Each number is 128 + 32 x the weight over its row's rms, rounded and kept within 0 to 255. Layers, rows and columns count from 0. Numbers have three digits each. The size before them is the row's rms in percent of the matrix's.

# down: layer 3 MLP down (transposed), 2048x512, rms 0.149, rows 1683-1782, columns 192-255
# up: layer 3 MLP up, 2048x512, rms 0.0763, rows 1684-1783, columns 192-255
down1683 109:103155081135095174106106137117128155128150156165178090151116085125141163140140109082155121125086180131093155159119143142124142188096176069198117085116083147123092109169147161145160165110136190
up1684 101:087158159127133137152139176132124128136163126105106110174108130133126140126126139101153140116167133160152068110144117134163124076119120138181190127164113162103133092144106148091075135126105148
down1684 100:130137116134074095094112078126096094104086129149100133075170161096126145105071172124125086176162070113107162139187066134148117179076150104143167118124137110119093147165106104142135145131148140
up1685 098:153166129087125093111134164140134106198091112134134128076181131165117120166123127070143159103075108143117116100093107119121112128130091125128169163183106100139135150115159155120101092094109148
down1685 093:157095129150141183127114094099124141099124131129112088155086143176170056150141133206110123152147151072190151132111190093096162141134170111158200120102171140169092123115092111067150155143178110
up1686 096:060170125108075157075139090135091160169101124119128172148104196183085196129169158071134119136073150158133095126107133157116094119089116152129144154083129133125103151105143104162132140133135106
down1686 092:173095129206134105155086095125159077168120178108112128069145129165173093157111130178151156158187117103096120143157125094111117147174149121096120135142134130139131098135158142076135141115134116
up1687 100:165118170092180152114152055115181193170126103107122183113124158153180174148098141145078130112098107128112130116106152115123163121068113161130153124100111153095076103130101127134146157089106160
down1687 102:116080149128117068110180133154091124120164127118138186122123150130109178105129112107140142151116106102139109160161097137145116141128145156074194160162132080131131091133141125158091161104101137
up1688 113:176143120140109128092139160160081223155089117147116104080098110074112114122116143130145177153137130089195109147092089147121157067111136115150106150150135152135089193100108139166090163088103132
down1688 117:078164157144172126150143160173100108118121133135095098112078116151119090182143167145111114157051096049120141098026136122130133207049169131142126112145201116098167087133158109146080098160105087
up1689 100:106089113152176172161095123107170182091082145149127149150104169147126137103138051117130160097097094147104142144114135109142179173186132153171161167151153115129099115182175134164121127099132080
down1689 095:182133118136136072130141107164145091157127149166115091125097146127137086163135144111085126129178127077138120054126152134141109143112140143087112139160072119121174162111108088164126175111080191
up1690 104:105124165106153171139082167121095043138179155077095120161114123107045122125146101150186137120138102184119131126110060220119147110190126169197159129128115111099144134070173149058195170131161163
down1690 106:119163163140118125144114130151148158123108111129143173108113119089169177184090139101118081066116124105117121166142125140134120115146108135085145167169137143142164164127095131128133129127119126
up1691 105:128166067150114076127115127202114152122109139143112128145146114147185167215112134125101073131102176065189131128106140138127109121124128151111155131168112123111126114110152073142080191113147165
down1691 100:142131142046190103092091125116127120128149170084107115097173131126079130178123129143084148165092180123138098117123109111125068096145138095184113091128064141146140187141159156148115104155126102
up1692 105:159148126131135060063149128121115150144110186140130124096168171089137156112101163146200132139164135160174142133143144100116164140141150146058146057145149122109174140081104133091114157147140109
down1692 100:138138099172145121100073100167110104177133086165148172131138070130113130153103175088132101140101097138078122103122054176061137112075111081141152098137134141119198172183105114251139152193096090
up1693 099:121167120128184078097130136078148071156144109108127127133096202155129179153114133183095109053102094120117114113096124108115058097108141068110215130092084133166140167132095162163124096142128113
down1693 098:142123089070124106061141146146161203152148140128105134131107134108121170139087098090172093136156110142100144128110108127138092118174136186164143182136141198136122128081109108102063088099069114
up1694 099:174165126149101122112119137180130089157165100099078124106107076107113158147187141132136155160166158103057121061187163094107146100170134102075098126108167113114092118133194163175125149163165163
down1694 096:131101163157172134119108107117139125124125110146212159135079132138089105150119157155115110188139104147171083107171104191118127112120111160205106151207113146150176117103120143152156091140129165
up1695 100:100154192180140119089158156141172119100085200147109163124083149151164123115147124102140130156137150117124120104071100108116117171076156097103154082144151082117140107094087121110151124107144146
down1695 101:159122136095173159153106108137140152123155106137174114151127092075095094101133186124118136171147110113127105079163097101111139167115092135147167143177141132130108099200177119147105109136114220
up1696 113:131152146117103157093130110097138107113109090134093068113092133155119112160103148105117077207114214127159092159108139136101108102122155148177175122133066095140117097060168165154092195080094137
down1696 113:096098132080186135163065099180133125132121148068108140172138128143174073136148080120097149151132153117089066143068054131176164072171155111158178086177113072105134109119108147147152070137144154
up1697 094:128142155160166201077144143076188172194181134153086116180107109123055170127131165128138100104109140141133079107107175105128105162160114081138142121119101140118156111156114147111155075137128174
down1697 091:122179117118134080149112097110053069120105127086077099079120136099226064138129140175152118156136153099068148169141115141123132088181143132124177116139147126188149108073165091146119164086101067
up1698 103:112151113155138085162125106165107091148171120107150122087168129177157163081143090177159090151122132108145113106125171130207084092097116116114168126063136136132127163114144136117139089167126117
down1698 106:091142166107166108134160094176095134140132134168177151115164103104135104117150154069110159114096130157151112141179122147085183151163185134136149091185157103154133114087139111112121140171178169
up1699 102:127163096152128076206198163149121073126131185189182125119140146162142087135081160165130152133116127122142183106074106100130192121151145126160150113106162120139151129113140104106114131128134107
down1699 103:106178134087157121144092144105130191128094193096161084117098116083155081139092108098109107129122157153077129144097107121119064097145149180209130165127116167187140082118109170095138155112128105
up1700 102:176091145172120158171123108136111115172105142113101154160178149083151122164152141120148171123110149157106151129101135130197202061099145094151144120118145144078127144171176102158126108112130135
down1700 090:085138165100134103139092177101086180081134119119112084139142144187137175095105094155134080171107058108147119088177120105105131155077120136108130134157120113164089106111077128062082143091136128
up1701 107:110062134090161126071128131156119094169144111079098078087147117118192134168171153172112093128127194091145134175073111092116089121123113180124079143065125168170147109122140108110169117055132156
down1701 103:112105091183094197090091098145140117137070131138128119096128124145083107087116073115146120112094121048120114181141154100161188047118134143077143186133129183146122075177130161177111087129110140
up1702 096:152128089079112159130180062081128105140110149116122169220109133133073095136172082098206169168153144111053098150165072140162169094120062146191172102122135117097061113166182103179144137139112145
down1702 093:137155157091079149049106124172123146157178101142143110082137100123154147130149191179082090169096092089157147071138105132117113118140177076121095142144176114098215205160120161187102105086069107
up1703 102:135175123123182115085117124104124166159155122079118080098126177180089140163168123139129107169140128114094154146088154123142098123157171121123118161107178116170099141133112118143063079044100140
down1703 102:152091150134125112128131083122138110113180094150127174163127218067151100122065168102119064095146164116114102132118129114061153088129099148105155130126137111128118145117118130078106134222134099
up1704 097:134170177100146077132134120121149087104064154111130104161189053079066131182167149041103149117162133079143148134148078135098204071139149131127112119149173110112116124104143124137167147120100104
down1704 100:093095091100117169106112178070064095122105083115123119101063110147145130066147150183135151134144148187103107098137124129179102098107026149077121145143154118115118097126145101101104092128129145
up1705 104:108196104190080086081139172150167097136081094109124123113060114158128086127139158140159086115097200113103129126146095113156141140129137143104141158162202094117113124130149132193074137176169128
down1705 102:067100092052133120120146167162139164171116091183160099106124116131126134146095063091109158131132103105081104146181124112168102134150150116161107184151108145104122144120081100115118141129105153
up1706 098:183104116130172112144104084079072189127145090102107152119150160103114079113146108157094126136153161151073128135108143107162080094111172091121177164178129125097211136117143157111178086117092118
down1706 095:115108143096113177162111151136158114129147122153168056117146067151138093135177154112123102100086094116124082107167168168097126146061135181126075053065088129135118143160174105151119171139135142
up1707 097:119146055152176062081032092172104104118119099124150208113106163146171168148158133158126135137167093103109114081160143163132136098165136148149139139149062135117070134121105121207097119080126074
down1707 098:099106178156090123143172137130178110095150147145173120166123132118065111136118153117117133082118135105101145155138137094117156180151090131194110138116174129101170150038121184143062164123122097
up1708 101:091108108153078174163114119135131081158171170125109093128136116055104071113106146103070127152110188105125092138131126107123188131137120091136144119151120093161124148137136104144143165170181128
down1708 093:119170136082142103128075103096116161084097098109120155094086153171192131095114110164146117144091080167189163127129138130093135161197156160157118145208122163094142115124099133082118120133157136
up1709 104:161184099148127137078134136132092142187168136147136095111136118067093202122091108081162114168132146157058104148057128127185116105140111123079171171138220164153076074098147123129128117101116082
down1709 099:081163118105112097148089057137105184162189067140100143146139173150128111128046105077097097135081123146131108135182145139153117157124060183186064178104125096110100179093136053088109149139161133
up1710 104:138123097170111169174091157130112125129114140130153134105107124054181160065186111096155116148112129104081140144204075090100150172088099079136117106124102132091176093106141159189130076180112140
down1710 102:094088163113125119166154167086128146117141101144173125082095164142077124094170163132134125123143075095151126108109106151140115121126107175107140154167075172116101124166086140126094066154117115
up1711 099:113111167080154158095148165119123152133056161111198114120078089127153122163096077068128121136120079112081118105090126147110120133115076144165133125162099181190095198098122162113126175113118066
down1711 097:164146156184125092130150182100176137132165182151137141127117110135124190130127149180169117139138176153178148145120138110133046134194117141072106144124139151106113155114106136136086106141157210
up1712 108:126093136062117127120096188135091073152129115156100139090086094104107162148191083122104184096051168129156124113078147158100074164152148126188140135089109129134108142134088162121093126136106159
down1712 111:136075127146076189141110142079126097119098070143061114163070167090157106178141109087085112122120081099131132112069169126106136125192145083143175144082093120154095131151135145138088169205150103
up1713 099:195103123127100131105088206167111118115101174074107124133114151147129134121054154158125161165151104099134149089114165153156144102161138133120073083122095115177155138108136147080119140196137113
down1713 100:149071181107152116128164127079082126065190161117158121131134112128168206134166120103138174168117108146101132156183141134093087143115145146202101119069135115159173148168109121130107145130160142
up1714 094:115136116100081104150104124088148135073114191097143140154109118157078096131140132160159121103115098035141116115178100124119176118098170160186136145146137145096169108114146084101119115145087140
down1714 106:145149057155097143149138125134164148171115149177086163118130087086119115150135164134089189109143116187125157150106140164128071121164164152159143072128138102102142161137072129134167111147184134
up1715 099:107144136121117178210132156138128147112092117136192105134104158092131160171139107149111147065185090149129139100153127139132154099145098087144081097125090152073125140180142152180139157137137121
down1715 105:073157128177108107132087110182184171112146101109151134106125086089072113162073160126220144143150144114176092114148121121129164163155103111131146094136095137180097166167129154143112101146162133
up1716 096:141126141160159142074147151164137091105108101102085133137180137152099167150152124144128149129085147068103121127150154126117178145139141125089133137137112130129092126189123129142162117146136094
down1716 100:090119128148131158099162094118119103108074152113137154095080057104100075146191174105108102166143125182101128147151125099118006129102160157142158115150141140154124173096120187166149131122136154
up1717 109:051170157125174104123199143157151155152105121111050143156150147121166116154099145133097130127068150096152173110141090090067093118176081146197180111109162119161133117083177094072180111110105106
down1717 111:169050128158101144097167087131179078068130193138128169143134160073193090089140120145151164118115139090185136078133093101118119138110116146113085113154070132103119150187146102144132126109118119
up1718 102:145146085114161175168145116141124085175135093109171159121156103112156124110118148089140104124110185155124174133085175154105143097153115198074138076180093103120134105112126126181198127121090117
down1718 107:153144132175147127056135146104150133050108132075095178162209145126083187181081154144120134103081120120162087124144096074158160123175164108131091125047088120158126117091151127049098098102132143
up1719 098:198137134096105099119099132096144113096151130176151107182132182156124159127106116129075172134140163104185132063094100143111126105094128243155148143095141093136150094087131096117103100117152084
down1719 099:108130122098126142128151153124082124139105161165155119120111111173136058164121160134083036098135151112094191150177136125149190118130115080127133077082144138137101193146081176123125160067090138
up1720 105:117107140177149141116154140106133141117064095069090120086193139161137126133163126157124125126201057099106130128104116150142095120106168143077100113115108147123151146080146164153077199114198101
down1720 107:087090099157209180158076117125143127175117169169126164101079131115112089091118165152186095081124103125109097110123125128158130132104134149124121149114094158066118104106143084090148094107122071
up1721 105:069154106155118110039135159128114150108156174109091186121148082159181136081185079132122116111148145160096134127187080095136192142073111132125152119131164112174093158140173118149132170099150108
down1721 107:153086139093143108100139105084104116079071176137151122080123128099125122075123139151130136117105080154183116151123121088157123165148150169121131138170108099115155106060121181130166127137135140
up1722 100:120142148166106171136051090138103085158149125063137162147111162169176096097058133135113150165137074077157167224137153080160139126172122103140134145140119173153127206127119106141179134175076206
down1722 096:084096124134172164111111150110104175117159137114147123118119086118137170125165157114128207160093099143086076109113166193087129079100156104106089122134150085117155108176124070066108136145151055
up1723 101:114145103105099087119131133165136088094169134194154173118177085164105113132139144210128132126126134106152108127142063141171084157101062173090133150177137115135141181113172132165109104088100067
down1723 107:141115194095108175129097126143121094211104141117124065086146100125118062160094127090072113135034121108045073109090157141174127097116116166136105134128151133118124086065131124177110149156140122
up1724 099:094105088099152203156112172242134161162056151121126171151123118141096128136085170156140119165112087098143116140079115154134117162134153163124174124103183104110100081103169164134057154100108075
down1724 102:178163094129088098084170072069166155116210124080169126153126050117171148179143136152073132130176153172087126107132143081147143134156095139164133132095053146111117107176144107150119098124172094
up1725 096:172106113126118175079117153141104107159154141103153127180149130054151199116160091120130112158113118090112152153114102123174075152111125105126143086137187120083146158177162161059134133159108137
down1725 100:084107138153090166123115128121151154105116175081122170108123083115118057164128209162193090157131085154155090121139127166065115148132054139099118114100140158149151213145136146162127103090090156
up1726 102:166146161137144162112083130150116137170134128124126115115128140159168118130111107182163120133116108097178122146105105125117166094133147122085131083108116091141114139063110134141130107143118166
down1726 106:121147108123112139113060157138168128089179121130111076162110081134117154085157179158110120052078120105131119118138105127228165104102137114141154117163120115117090087104140138158101079121161145
up1727 104:085124111115176090149062068135149138097102152071155152120131087132100103182132154136125135088139138135144103133164101157120132126159153137110098111185108124121057149169132127100134130121148122
down1727 104:156093124096082094109130155110164118156115110155121191118146065123143133108140162118123154150129114109133122123155126152125121159107129111176122104121108141097089066125096140152096101102122035
up1728 102:155140077151103120158073163074101127104101155107146141104130110118165091139117118092098092136171080132106215109147161217124162079071132133132179133157176107075130131170118082065165156174127096
down1728 110:201118062096161107121141142116104129150170146138162178191136103154128179162135081149145132145175111184162107097109119131117136111158172180131137152081160122116146109155141109098137203097191119
up1729 101:131107148181075106142221140092095094129052129148154165111131084148163055112140134170148099161089152120092094115140188108163116160107056130105130140115132119174137108097066136134155106085128142
down1729 104:133121115168072149170075131134092127170076107175113147152130149136131083165155144126156125081088113152119136161122155185118145148148088179118113128135136096133113162136112164114175139128187105
up1730 094:147123098177107172170152116062121188140181121104108153135142155109093103081086138120123136093087166169128161153127175125119111166133197096090204134129159159110162159126127086102115159134161106
down1730 094:145165126120123121132055141167124082122119069122093117107119155140182113135124111181098084117155098111087113120100153152153105062127061186153162095142139149127124115129087165094151102141158166
up1731 109:147100113170112081121156153224152156184189118145110144152122148114172115124158109078093113123147101149151124099131145196142163139092068116141165071125121164156091064098055123086142147140118207
down1731 117:155138202167148144113123156131119123146136119145122090176125095074201155136173185119077140126123155125069164095115117103111103123152090134085096110164119092069119126073126178084174052183110151
up1732 101:135089150149132151141126131162081135130109122149130129137124102166121146092126127111102129122153132138226142098120112126134174121102187096149197082200121139131126133151200136142091139104157102
down1732 105:169096045090072078114110204117170093146156138145196134194149159119129123199169133172125170194100164184075082161178157171062095124153078120140136155098197151119156110119131135134149129132130187
up1733 098:097087098126142150159144102099138130145114160116130171129117099127101099085107113124103111107196157138082055127138194182167127138150134152134195169103171093096075118086147085129170169166140092
down1733 093:120139099172119148099088139139105179098100122146106116140097092132139159157164143069138167148105045060175137108136085095103093169175116157099067072051145102141160119165126143106150132110073128
up1734 098:150150159064101107087065105142146165190115150086117112127129178111123120134108139083070133122080111072098151102118086072106102154098134083108105099113150214086100172108172114124120124144060113
down1734 101:050102156190083146148134101151103143211170161089102096139178117175128094127108176113112116136118092133176160134167161132111152102129140164187092113164140094131154139139146119184139122140146134
up1735 098:120050127162091076131133120112118150126123084133099114166161139126103104118069169150131067097130160133121141153082117114204122100100146132144138154144153122165109173132073141120108079140119139
down1735 097:182164133089183164160103116094132136138170152171119124097134166054113131124199074110136163102142077157138139176133151149090104167105148103114155096086088170129154084125188190148102141113157137
up1736 101:158161109157101118163149118207152145154154103149130185119169125082122122153120132114203119143099143166166168073096127174147137117115139110181122042130103126098138112110096130146158143095107123
down1736 101:148132205087214169142186111046127139095107122106145102086174115135111074088124068089122125156086108127141145175147134141097112071150118130136052103134148154127217092127081133093101148161130142
up1737 103:179146148114126103149102082171107089096134158123078108123124129115130123125102170136132095117125086055068183136146140127100179171100141142105106139090225109154127153146157075178116071191065133
down1737 101:123117133131112082102148147090133177081143139182105127110100125163150109160146171086200172099095104182150160084134059089141139106135106135156157114137084120108120206172077074172134109134109132
up1738 098:207129142102198106172141164178196174088151099142111143073096116152144163127116138126123126068136163112081102145107134178162142126183095228113137098128112142152128171086124159120087153149149197
down1738 088:122103070144148178091100080061151068173120157129137164107093139130153112130173129096148202174153110131151171119157134074092115161087105051107083075118149068105079142134171074101172128092101131
up1739 101:121097144131057109153124140146164114206142091106065100048216129166147068188039095152165091162090112149083160103057084105119132128066145107078161155144123182182155111099129179165039134170097090
down1739 102:141178084108052207133124069087091145087171128114117104147101105144116140088175117178097174104087182212143156134118119114100156124117150115133098073088111084165132119140148151127183131150070159
up1740 093:098139188153176139087157143136131102136129114134089108153070133195166097051144131153111144078114116101155107159151163171156195162119115174096102174171109126132186102133075056100121190094160070
down1740 092:110115147154116100117170104128121124114115106197155147105170146136148149159088098064148142168156106088154099074154131160128112125107152069150166080097123141124083174129146129116113111171112166
up1741 105:127141044128061163104097153097182140142122152092146133153083116125075100139121156098144149119122142096145093136150143159100087107162179116095151133148155138090098169160160093103153125152093096
down1741 102:115129134155156161101159067149150124105091105171086106155128134124164165132146135236120118113102141100098169192141126058087179176168180165159121120155130092067104173087132152100104105167095113
up1742 101:161079157121096126114070087165104092148095159181123131102121114098170090167154142082132134157146118077174136114121153154142107092158196100137093098135092150121134084115134128136138124146132175
down1742 099:081151104130137145081129151073099156115164102164166097176175175141099102108133133116107040065142177124113138093138131060158171140147061192110139117139140101088152152134111115179121187107120120
up1743 099:043126121149178158136080122111117155110105156191150115109108161088153121150135158145158159106114135127117074159100118170125136143157145124119148142154058092148125145205176156149163122150126148
down1743 095:220163110144184108139100156138161127154172121156103152122175176179101155100137143140101111151171119099167139139146116141156135127123130124115137118067108197098126137108103170144031129134078168
up1744 103:109100099134148115073132125149146094173090107065112081135160115150124126168139109210170161122112124122110129102093147111138084140139100105140084122169118118103159127142120109122109155087100099
down1744 104:108102131194148137144119166135141110169093151142091119103069181128034145138129118136122108136110084176120152161136161176102110146098176113163132071072133189134121165063097112131158121120117180
up1745 104:199138143135106152108170082116181194040096163140121105076080102195165094143131095144147076158122133170100150156118122084150174134176118142107127108143148104113137139129146125166088119121171153
down1745 101:080132116117103090082093140143127073110126187159097170119044110064106139117115098152061153140109119155093065157146120114183157140140152207140134149112099119172084126133205111081099153163139140
up1746 102:150120080119165180122133158116169174153107063141121126119142122129086094145100122134157117110113182099118147164104124090124140156163107096130170090111119133091080124106105132117075111102150110
down1746 107:061111158145105115159124119083102125153148157084170082134126130181158091136156102115115108143106128072165144141128136151122100177171148117149167166123157171174157113099178099055088075174134118
up1747 098:145118087136214148109098053123145121141120134150129124101126179048167115140143133095096190181142155184152160130123161145161136152163114109111121163133148161152055154119146152107172171141021102
down1747 090:108128194066099075136170195119162106143117111090107140106151107169101178116125112167166093112082096099109122145132095172142142090119131107155130098116130131118157145102104095148129091097124172
up1748 096:072139094175107097111124115136138089120141160107154111085191113122124124159144140133150087197144197130105170087140087125075069118167129055088146135095151123097132121119144169125200165105070097
down1748 098:124150175046166124122105115142120132191096111130160149193109131167122196102078119155132167116162094120136135106151098138169136157117150159147086109156145088163121098119102132136133133181143118
up1749 100:123113140133148099160115135187115142137138101118184131151135095125076108201130128161073117120079190151145158129147121163134073156137117090177116086154179169064081113117112149108176125147087123
down1749 097:112136091126146187085115123135126150090181117096095139155070145140089149107085111101114189154082089146131138118114184159150103130131128131104189089099111108120073145111136120165099120061142105
up1750 105:133139126085137090100179111186161099115138151156124117103074165112141104125106129179117120112128075110115060086053122130151149088087171115143117151153104175106125145189109146193130205101097148
down1750 109:106106104120111157128133138122150152093067171108128107184098152137131092126173137120141139131143191126131147120104112124111153094091118146159133096084211144134096144160126128145155123119141114
up1751 098:086214125156056094120126119121117088111123159201101107100126079114177148143080163126131134140068109069171101120084111120158150177206094143126125115168110130146146184078136149134105154118163169
down1751 100:150099096149107212112108175136165147099120130140132093142115173132042151157095120100115156113167080082158146146132140129090133116114122119130109113122108134122105106119147116136145123117153111
up1752 100:170132126135130156146132174125123098072127090072151130137152088087126152132169155142138153140105121166159171146097138158121080095129108094104085097071150135104181151119164103088131169110197112
down1752 097:114140108122086182107115123109139127103167142097081074126159140139149115147100070089106165128140140123068113170109138127142175060108157151110122137159129139181150166102108074063088152080156172
up1753 105:192172110143131204171124118118145172116196114132127120088104129094142115128111123172138199091078059153129127118057129133160151144166109147060098089106127158156132135114117149089136149143132160
down1753 110:141163137176083175133132153102151175165095166132133158162159191059141106091111120124131138111109105152104164131070103115100132162143125190077154142125120131135107091085080126093096138195170092
up1754 105:173136141082167133179147098133061104132123168169130144159157071131145143140138126141119189149134141139118169103133110095110159098142121176084152140151162089123098137146160106086098132079110141
down1754 108:134141118177066175136084085081100089119131094089179135137124129167050161158113145142128123122098064139123101120127135175107098071163142098156135122114138206137123129096137152152133168118090093
up1755 099:127151104145081167134118059107120086130135121164066149136189069134129140136192120148108083125184119128125131079120122125132151113111146105087173178113103110164111170179129129117180166075115078
down1755 101:113105152155188102107143179114148138200152184094131172141052155133075139108131086125139129120146090130139116122130083152147137093119159156211102189062135097080108092128148098170109126168098147
up1756 095:149089133094199126133104162103094109157141116128099111073125108176141107103150122169134099103163091102129125070076112098092168108023191189152086109168081183112149105144156099164133134098170134
down1756 086:121074168125110124121147070151148123171091159185093163183090134109144137188149144083133144127114133164049164134140132181148091096184130103118144152110180154122133127154208107123109138174091172
up1757 095:169157128128203143091095125114135166126101129110047068129132066114112173171082071159127171151168142074152068073122091143145146220155127095084051127153091188161154143092067113069140126161162175
down1757 100:097165171095089133211134151117134057083171158164115176121090130093134103025166124123120164123123123129058163109096152111132141113146099144121114099110183146120161129140159121161145058063112056
up1758 103:110111123134134147126107058104152184105080119171163176168089151087098153074197071192080108128178124113127177152127182130108104124087071144121103165103098170116167091155087110192166134113138143
down1758 103:225119165147144124104105136175096127133159173106154136110148078122211123137091192100161131145093148147161096083052092142105150094127081102168121117116073177098148165161155127085179129166152175
up1759 096:115137135129152161134137151050153095124153148138118138124095107074078200123150089065101112094111124140117184118101127130132159079140121138098132093153111107127119163153115056129170203102073145
down1759 100:110136107168131113060155071118141127159128116121137154125158178171093118116159156158114123137107062201083055093184139112109170144146135129135052148126097093167093104116084128089111085119108075
up1760 100:111194109145093088127098180090164130117115155139173151128161120140139122174101103141089187094121161154139147021226130122112176113110095065110118165133143105115139132137085193142125157093190072
down1760 098:118118157204119123126174126123115089119121125068085081121102129106114137144133122139140093097138124136114132149113106085137122097128165122134077120120113174154133092109150141162129125133067145
up1761 101:166166176143116084183075138131144137130145140113160193142142169142127065127125130111099102160138079132108200146121144091096130077139077114111160159147133097096164093113106120163105119216139073
down1761 103:131139161121105136168140156157124144116077148134127078050137091108138124147123113168148157150132124130159089154137150171195177083072143167119128167152143129105124075154110144102094169094137119
up1762 107:154110194128166139064175118145083069127105080143060118117050144152176130128123113122152149181159139147115103150094141106126116172141145138115107092072107177103127109149119158114125120108108149
down1762 103:139140130102131132212167069067140148149113163167087109137137107151097101088093118082128096093093117096173122192117146091106141153097116160080094092138089106147077132061119133191139095087129147
up1763 100:180120124130090120139162210113118100165133133107081115134116129116084144075129158150108164170122091113130076128109128178167153089167113095211147185117122102131158152092076122104116133131149095
down1763 100:165113139141139153203083130134189121215182057153174143165119149203089152057123134127114064133089141139158071098105096116123116156152139138161107114161094172124115087132099190143111127169093187
up1764 094:142081167184151187097102128107107122073100091145107156153111129163076151099174165170147104152151118147163127124113100184160127077127141133090130155124157155101170202123093116181169146147091140
down1764 095:110146118088141149128104096170173186150139092097125102187153121131147139139160087114100175088112089098094102167150107127132088144136152048121147124162054111137163134158119112129079086151149089
up1765 097:158130065127124134115162106101104125110107158106082124104175121147078071128147168114170167112094218130153119142132132115100144117152065123102158151110141106125131099120149125148108145148178045
down1765 099:138122163076143129140120157172182116133151119194144143145124096136164203095164094109098126177149128117090103139167108121160147135131168124135194079176049137087194154121132156104100148109142164
up1766 098:146131148157121136151126156165096151100078160102159139077104180103082133051129083126126142152153149110159126175172079136109100137132107070164093134128088116156111181147141132075064103123096122
down1766 101:110109149150111164112102151116130059098149091150186089151131161133074148154114132145100140126138121136074126097134186093127137104121115193161130111173175102127198131139124133122165077095126101
up1767 100:177143104162120155104151149175106117123129100161156132104137133155097078143097158077166153134139211144081171188122157179104131146117088126152147115178127143164096121186117107106168160126129214
down1767 098:085072111084120134156127124083126146133146175156099058196158104091101083052176131163130117097168080092162087131163153173076108113122143148078094084141143108125102085151045174182099126095139148
up1768 099:088150146067151110096158074114106170174112083192060083121152168191096070180250142164136118130077122149143154166143138151146102156146081165165162159170096082128164123150182185107109173115125125
down1768 099:150160121125075120190161098087136117147194084132117136126124150088090172088104143186174089079211057112136119174140079102144134146130140140096083083157153167187165167142130163106116095160145132
up1769 099:172113105118115178083148154078093102108170110131159114123083134091123113127129174139095147181106133118167144086113157217175105161097139116100156105112116120115109131131131096105092132146130090
down1769 095:179111106189036086138115112165220161176111117143126143129149103205155079113164104158177104113125101158065114189196127082112107099145192126163135084110157104083142131140125145134175170145141115
up1770 100:127132132149181165106090101138183084085109147133188120194122109157101105138152091098150128129125113162122091061157160161106214033109101084138134123108074118142123140108166163131143130164159110
down1770 100:146136121125110117104185156152138133112162134127137067109130090104154134145102167161126140148138114134075135157213123128141074166105115138106149098130186157160107154173137117167100173125096142
up1771 101:129143120177101111149099183118097142135125117113070105169106132129119127165154192142160135150169138201174122127132107113144091160103081109138132094124122143127127114157124154142104165127169199
down1771 100:115087103060110145125148092150110097141085145139138098095151152173178070166114109158085092171102123045038113117113114027133182195144121159201182151153118093113107161096046103132186143141102085
up1772 102:094123084153058148127082140140117169161114113097100113102155133160156162133127136146120057113186120126144117170179139133087093136110167161160049131191144129114147151064085112098135144132124105
down1772 098:116095139099156148100108076102111118119142184125154187127130169112123120094087087149115147097115143158109096127088142128142145091151076082091171136089124168198118101137180096132061096127165119
up1773 097:140083147117160143109141105210165154119172095103121139129157106144117109152135179102125108143077113190131117138130130126186091066120094163072142102154150044166123106171142083120157190106201119
down1773 101:110159112165117133173133144124095144172127148126130125110110157129118127154101137181118173181152163137128187072142142088131123128142131157167115061147190146134116195124106141146102119077132124
up1774 096:108160103113123175090092115117076078145156045132169077117133141084151057152136107139119108106180094120122132123150124094178159098136150125082146182089144163128124115106137189046134161169123112
down1774 097:117148082129132066144104134158121177129054119175084136071141133141098112147078135069148151170157162091093109143185087190161109135140139134138137145172086149189105172120126109174169079131133116
up1775 101:152166143155136099174155085125099130147112158090213188107118151112131105132154110154190102148134109112170177116101120123164134108113167167094082114180149123079134147132144067158105148160115146
down1775 099:161147112126140126170124071096164134149137148149153115149179083129169162113166087143139204146123138144153137147138163117081163083138135135118120085128106116102146152144123052102106179198080108
up1776 105:142118154114110148174166146131156056108111108098055153078166136142108167135073115123098142147139092112159098101097108109158141114133127140133152153117054141117142069132175115117116163099186115
down1776 109:098098139128124154112130179112147132159164163171156169095152119107169095151154099138104145168107127155152173114123086232147059123176125189133113129104165164170121110101151160155154087080205105
up1777 101:176100193096132155145171093148179107178143116080113104119089165125053069143057133161086117140118131103122089104101135114167125105126144112160089153104145161116181156138105104119158163167096157
down1777 104:158105043091122109110121138125115174144039075104124120110137076140160142105080079123130150126106187127124118152186167119145150115121099113150135097097131078122130124106172127147149101136116129
up1778 106:145112184128090130065104142186145067212139134104164106174154105108184095123118090090126120143074131150134082092109142110095189150130135097142115136116130164139135117128103158159163094094062098
down1778 111:064157105133122119133149179162125155103094185118128134117122165139148090113094150147189088111081157122152083093100163139170147105103147133158115115127163120081137090180093163148111165138170148
up1779 102:162161125148071127108156116131118131146115146134147156139089158154130107182190153071119170136143108116178099131185137080127110180121105088105138096129139099094141175135169142132128095126141087
down1779 092:122112138123165146136093141125122125111139063107126119122169130105120134082084094136121065114139127112096126098110046155139152099093139143143171170123148146138148080106120101101122135145133132
up1780 106:151182175127224187129140153109136121169123116074159152105179113162114121148165136168084172196135140116146121115123163149083124092130088188143156105173129106022121102089166193124155169075086118
down1780 104:079060181128122129142166141193078161146125132134098160128093096091112192160201125114121188120095126163149150155102199183109205169130165146121079109135198110131120134106206133133188150180093142
up1781 100:161112141082153139117088155072053109064111157113137139166131144088120148091143127148087165156098091114163156171130041162132175076200133130131130081149118173121150170135137152143167141136103137
down1781 102:172144179123147076080181132159158216139133062104160107149160189125110064155140110111172162037075117099100070109117145148127129166084133146171120149185132140077183057156130153064091135120138171
up1782 105:121075142156120141083151148173126114149123188156095117185111200152184108071109083142138124130113128085103149187130092151129087147095110197121158165108204105124166133141190164147107127094112151
down1782 101:131158126130166112139154028111083100113127160087139134090168088153124086117160134083187144137092187148157123058121110098126134143136150052189102088105091139132122133179155201144088160104139115
up1783 101:186172154108130141112141102138115121109109103083128075114121155084072145125165150070097165115119095102131144056105134161165056077173142172132130120107135123201132110143083153096147143129145124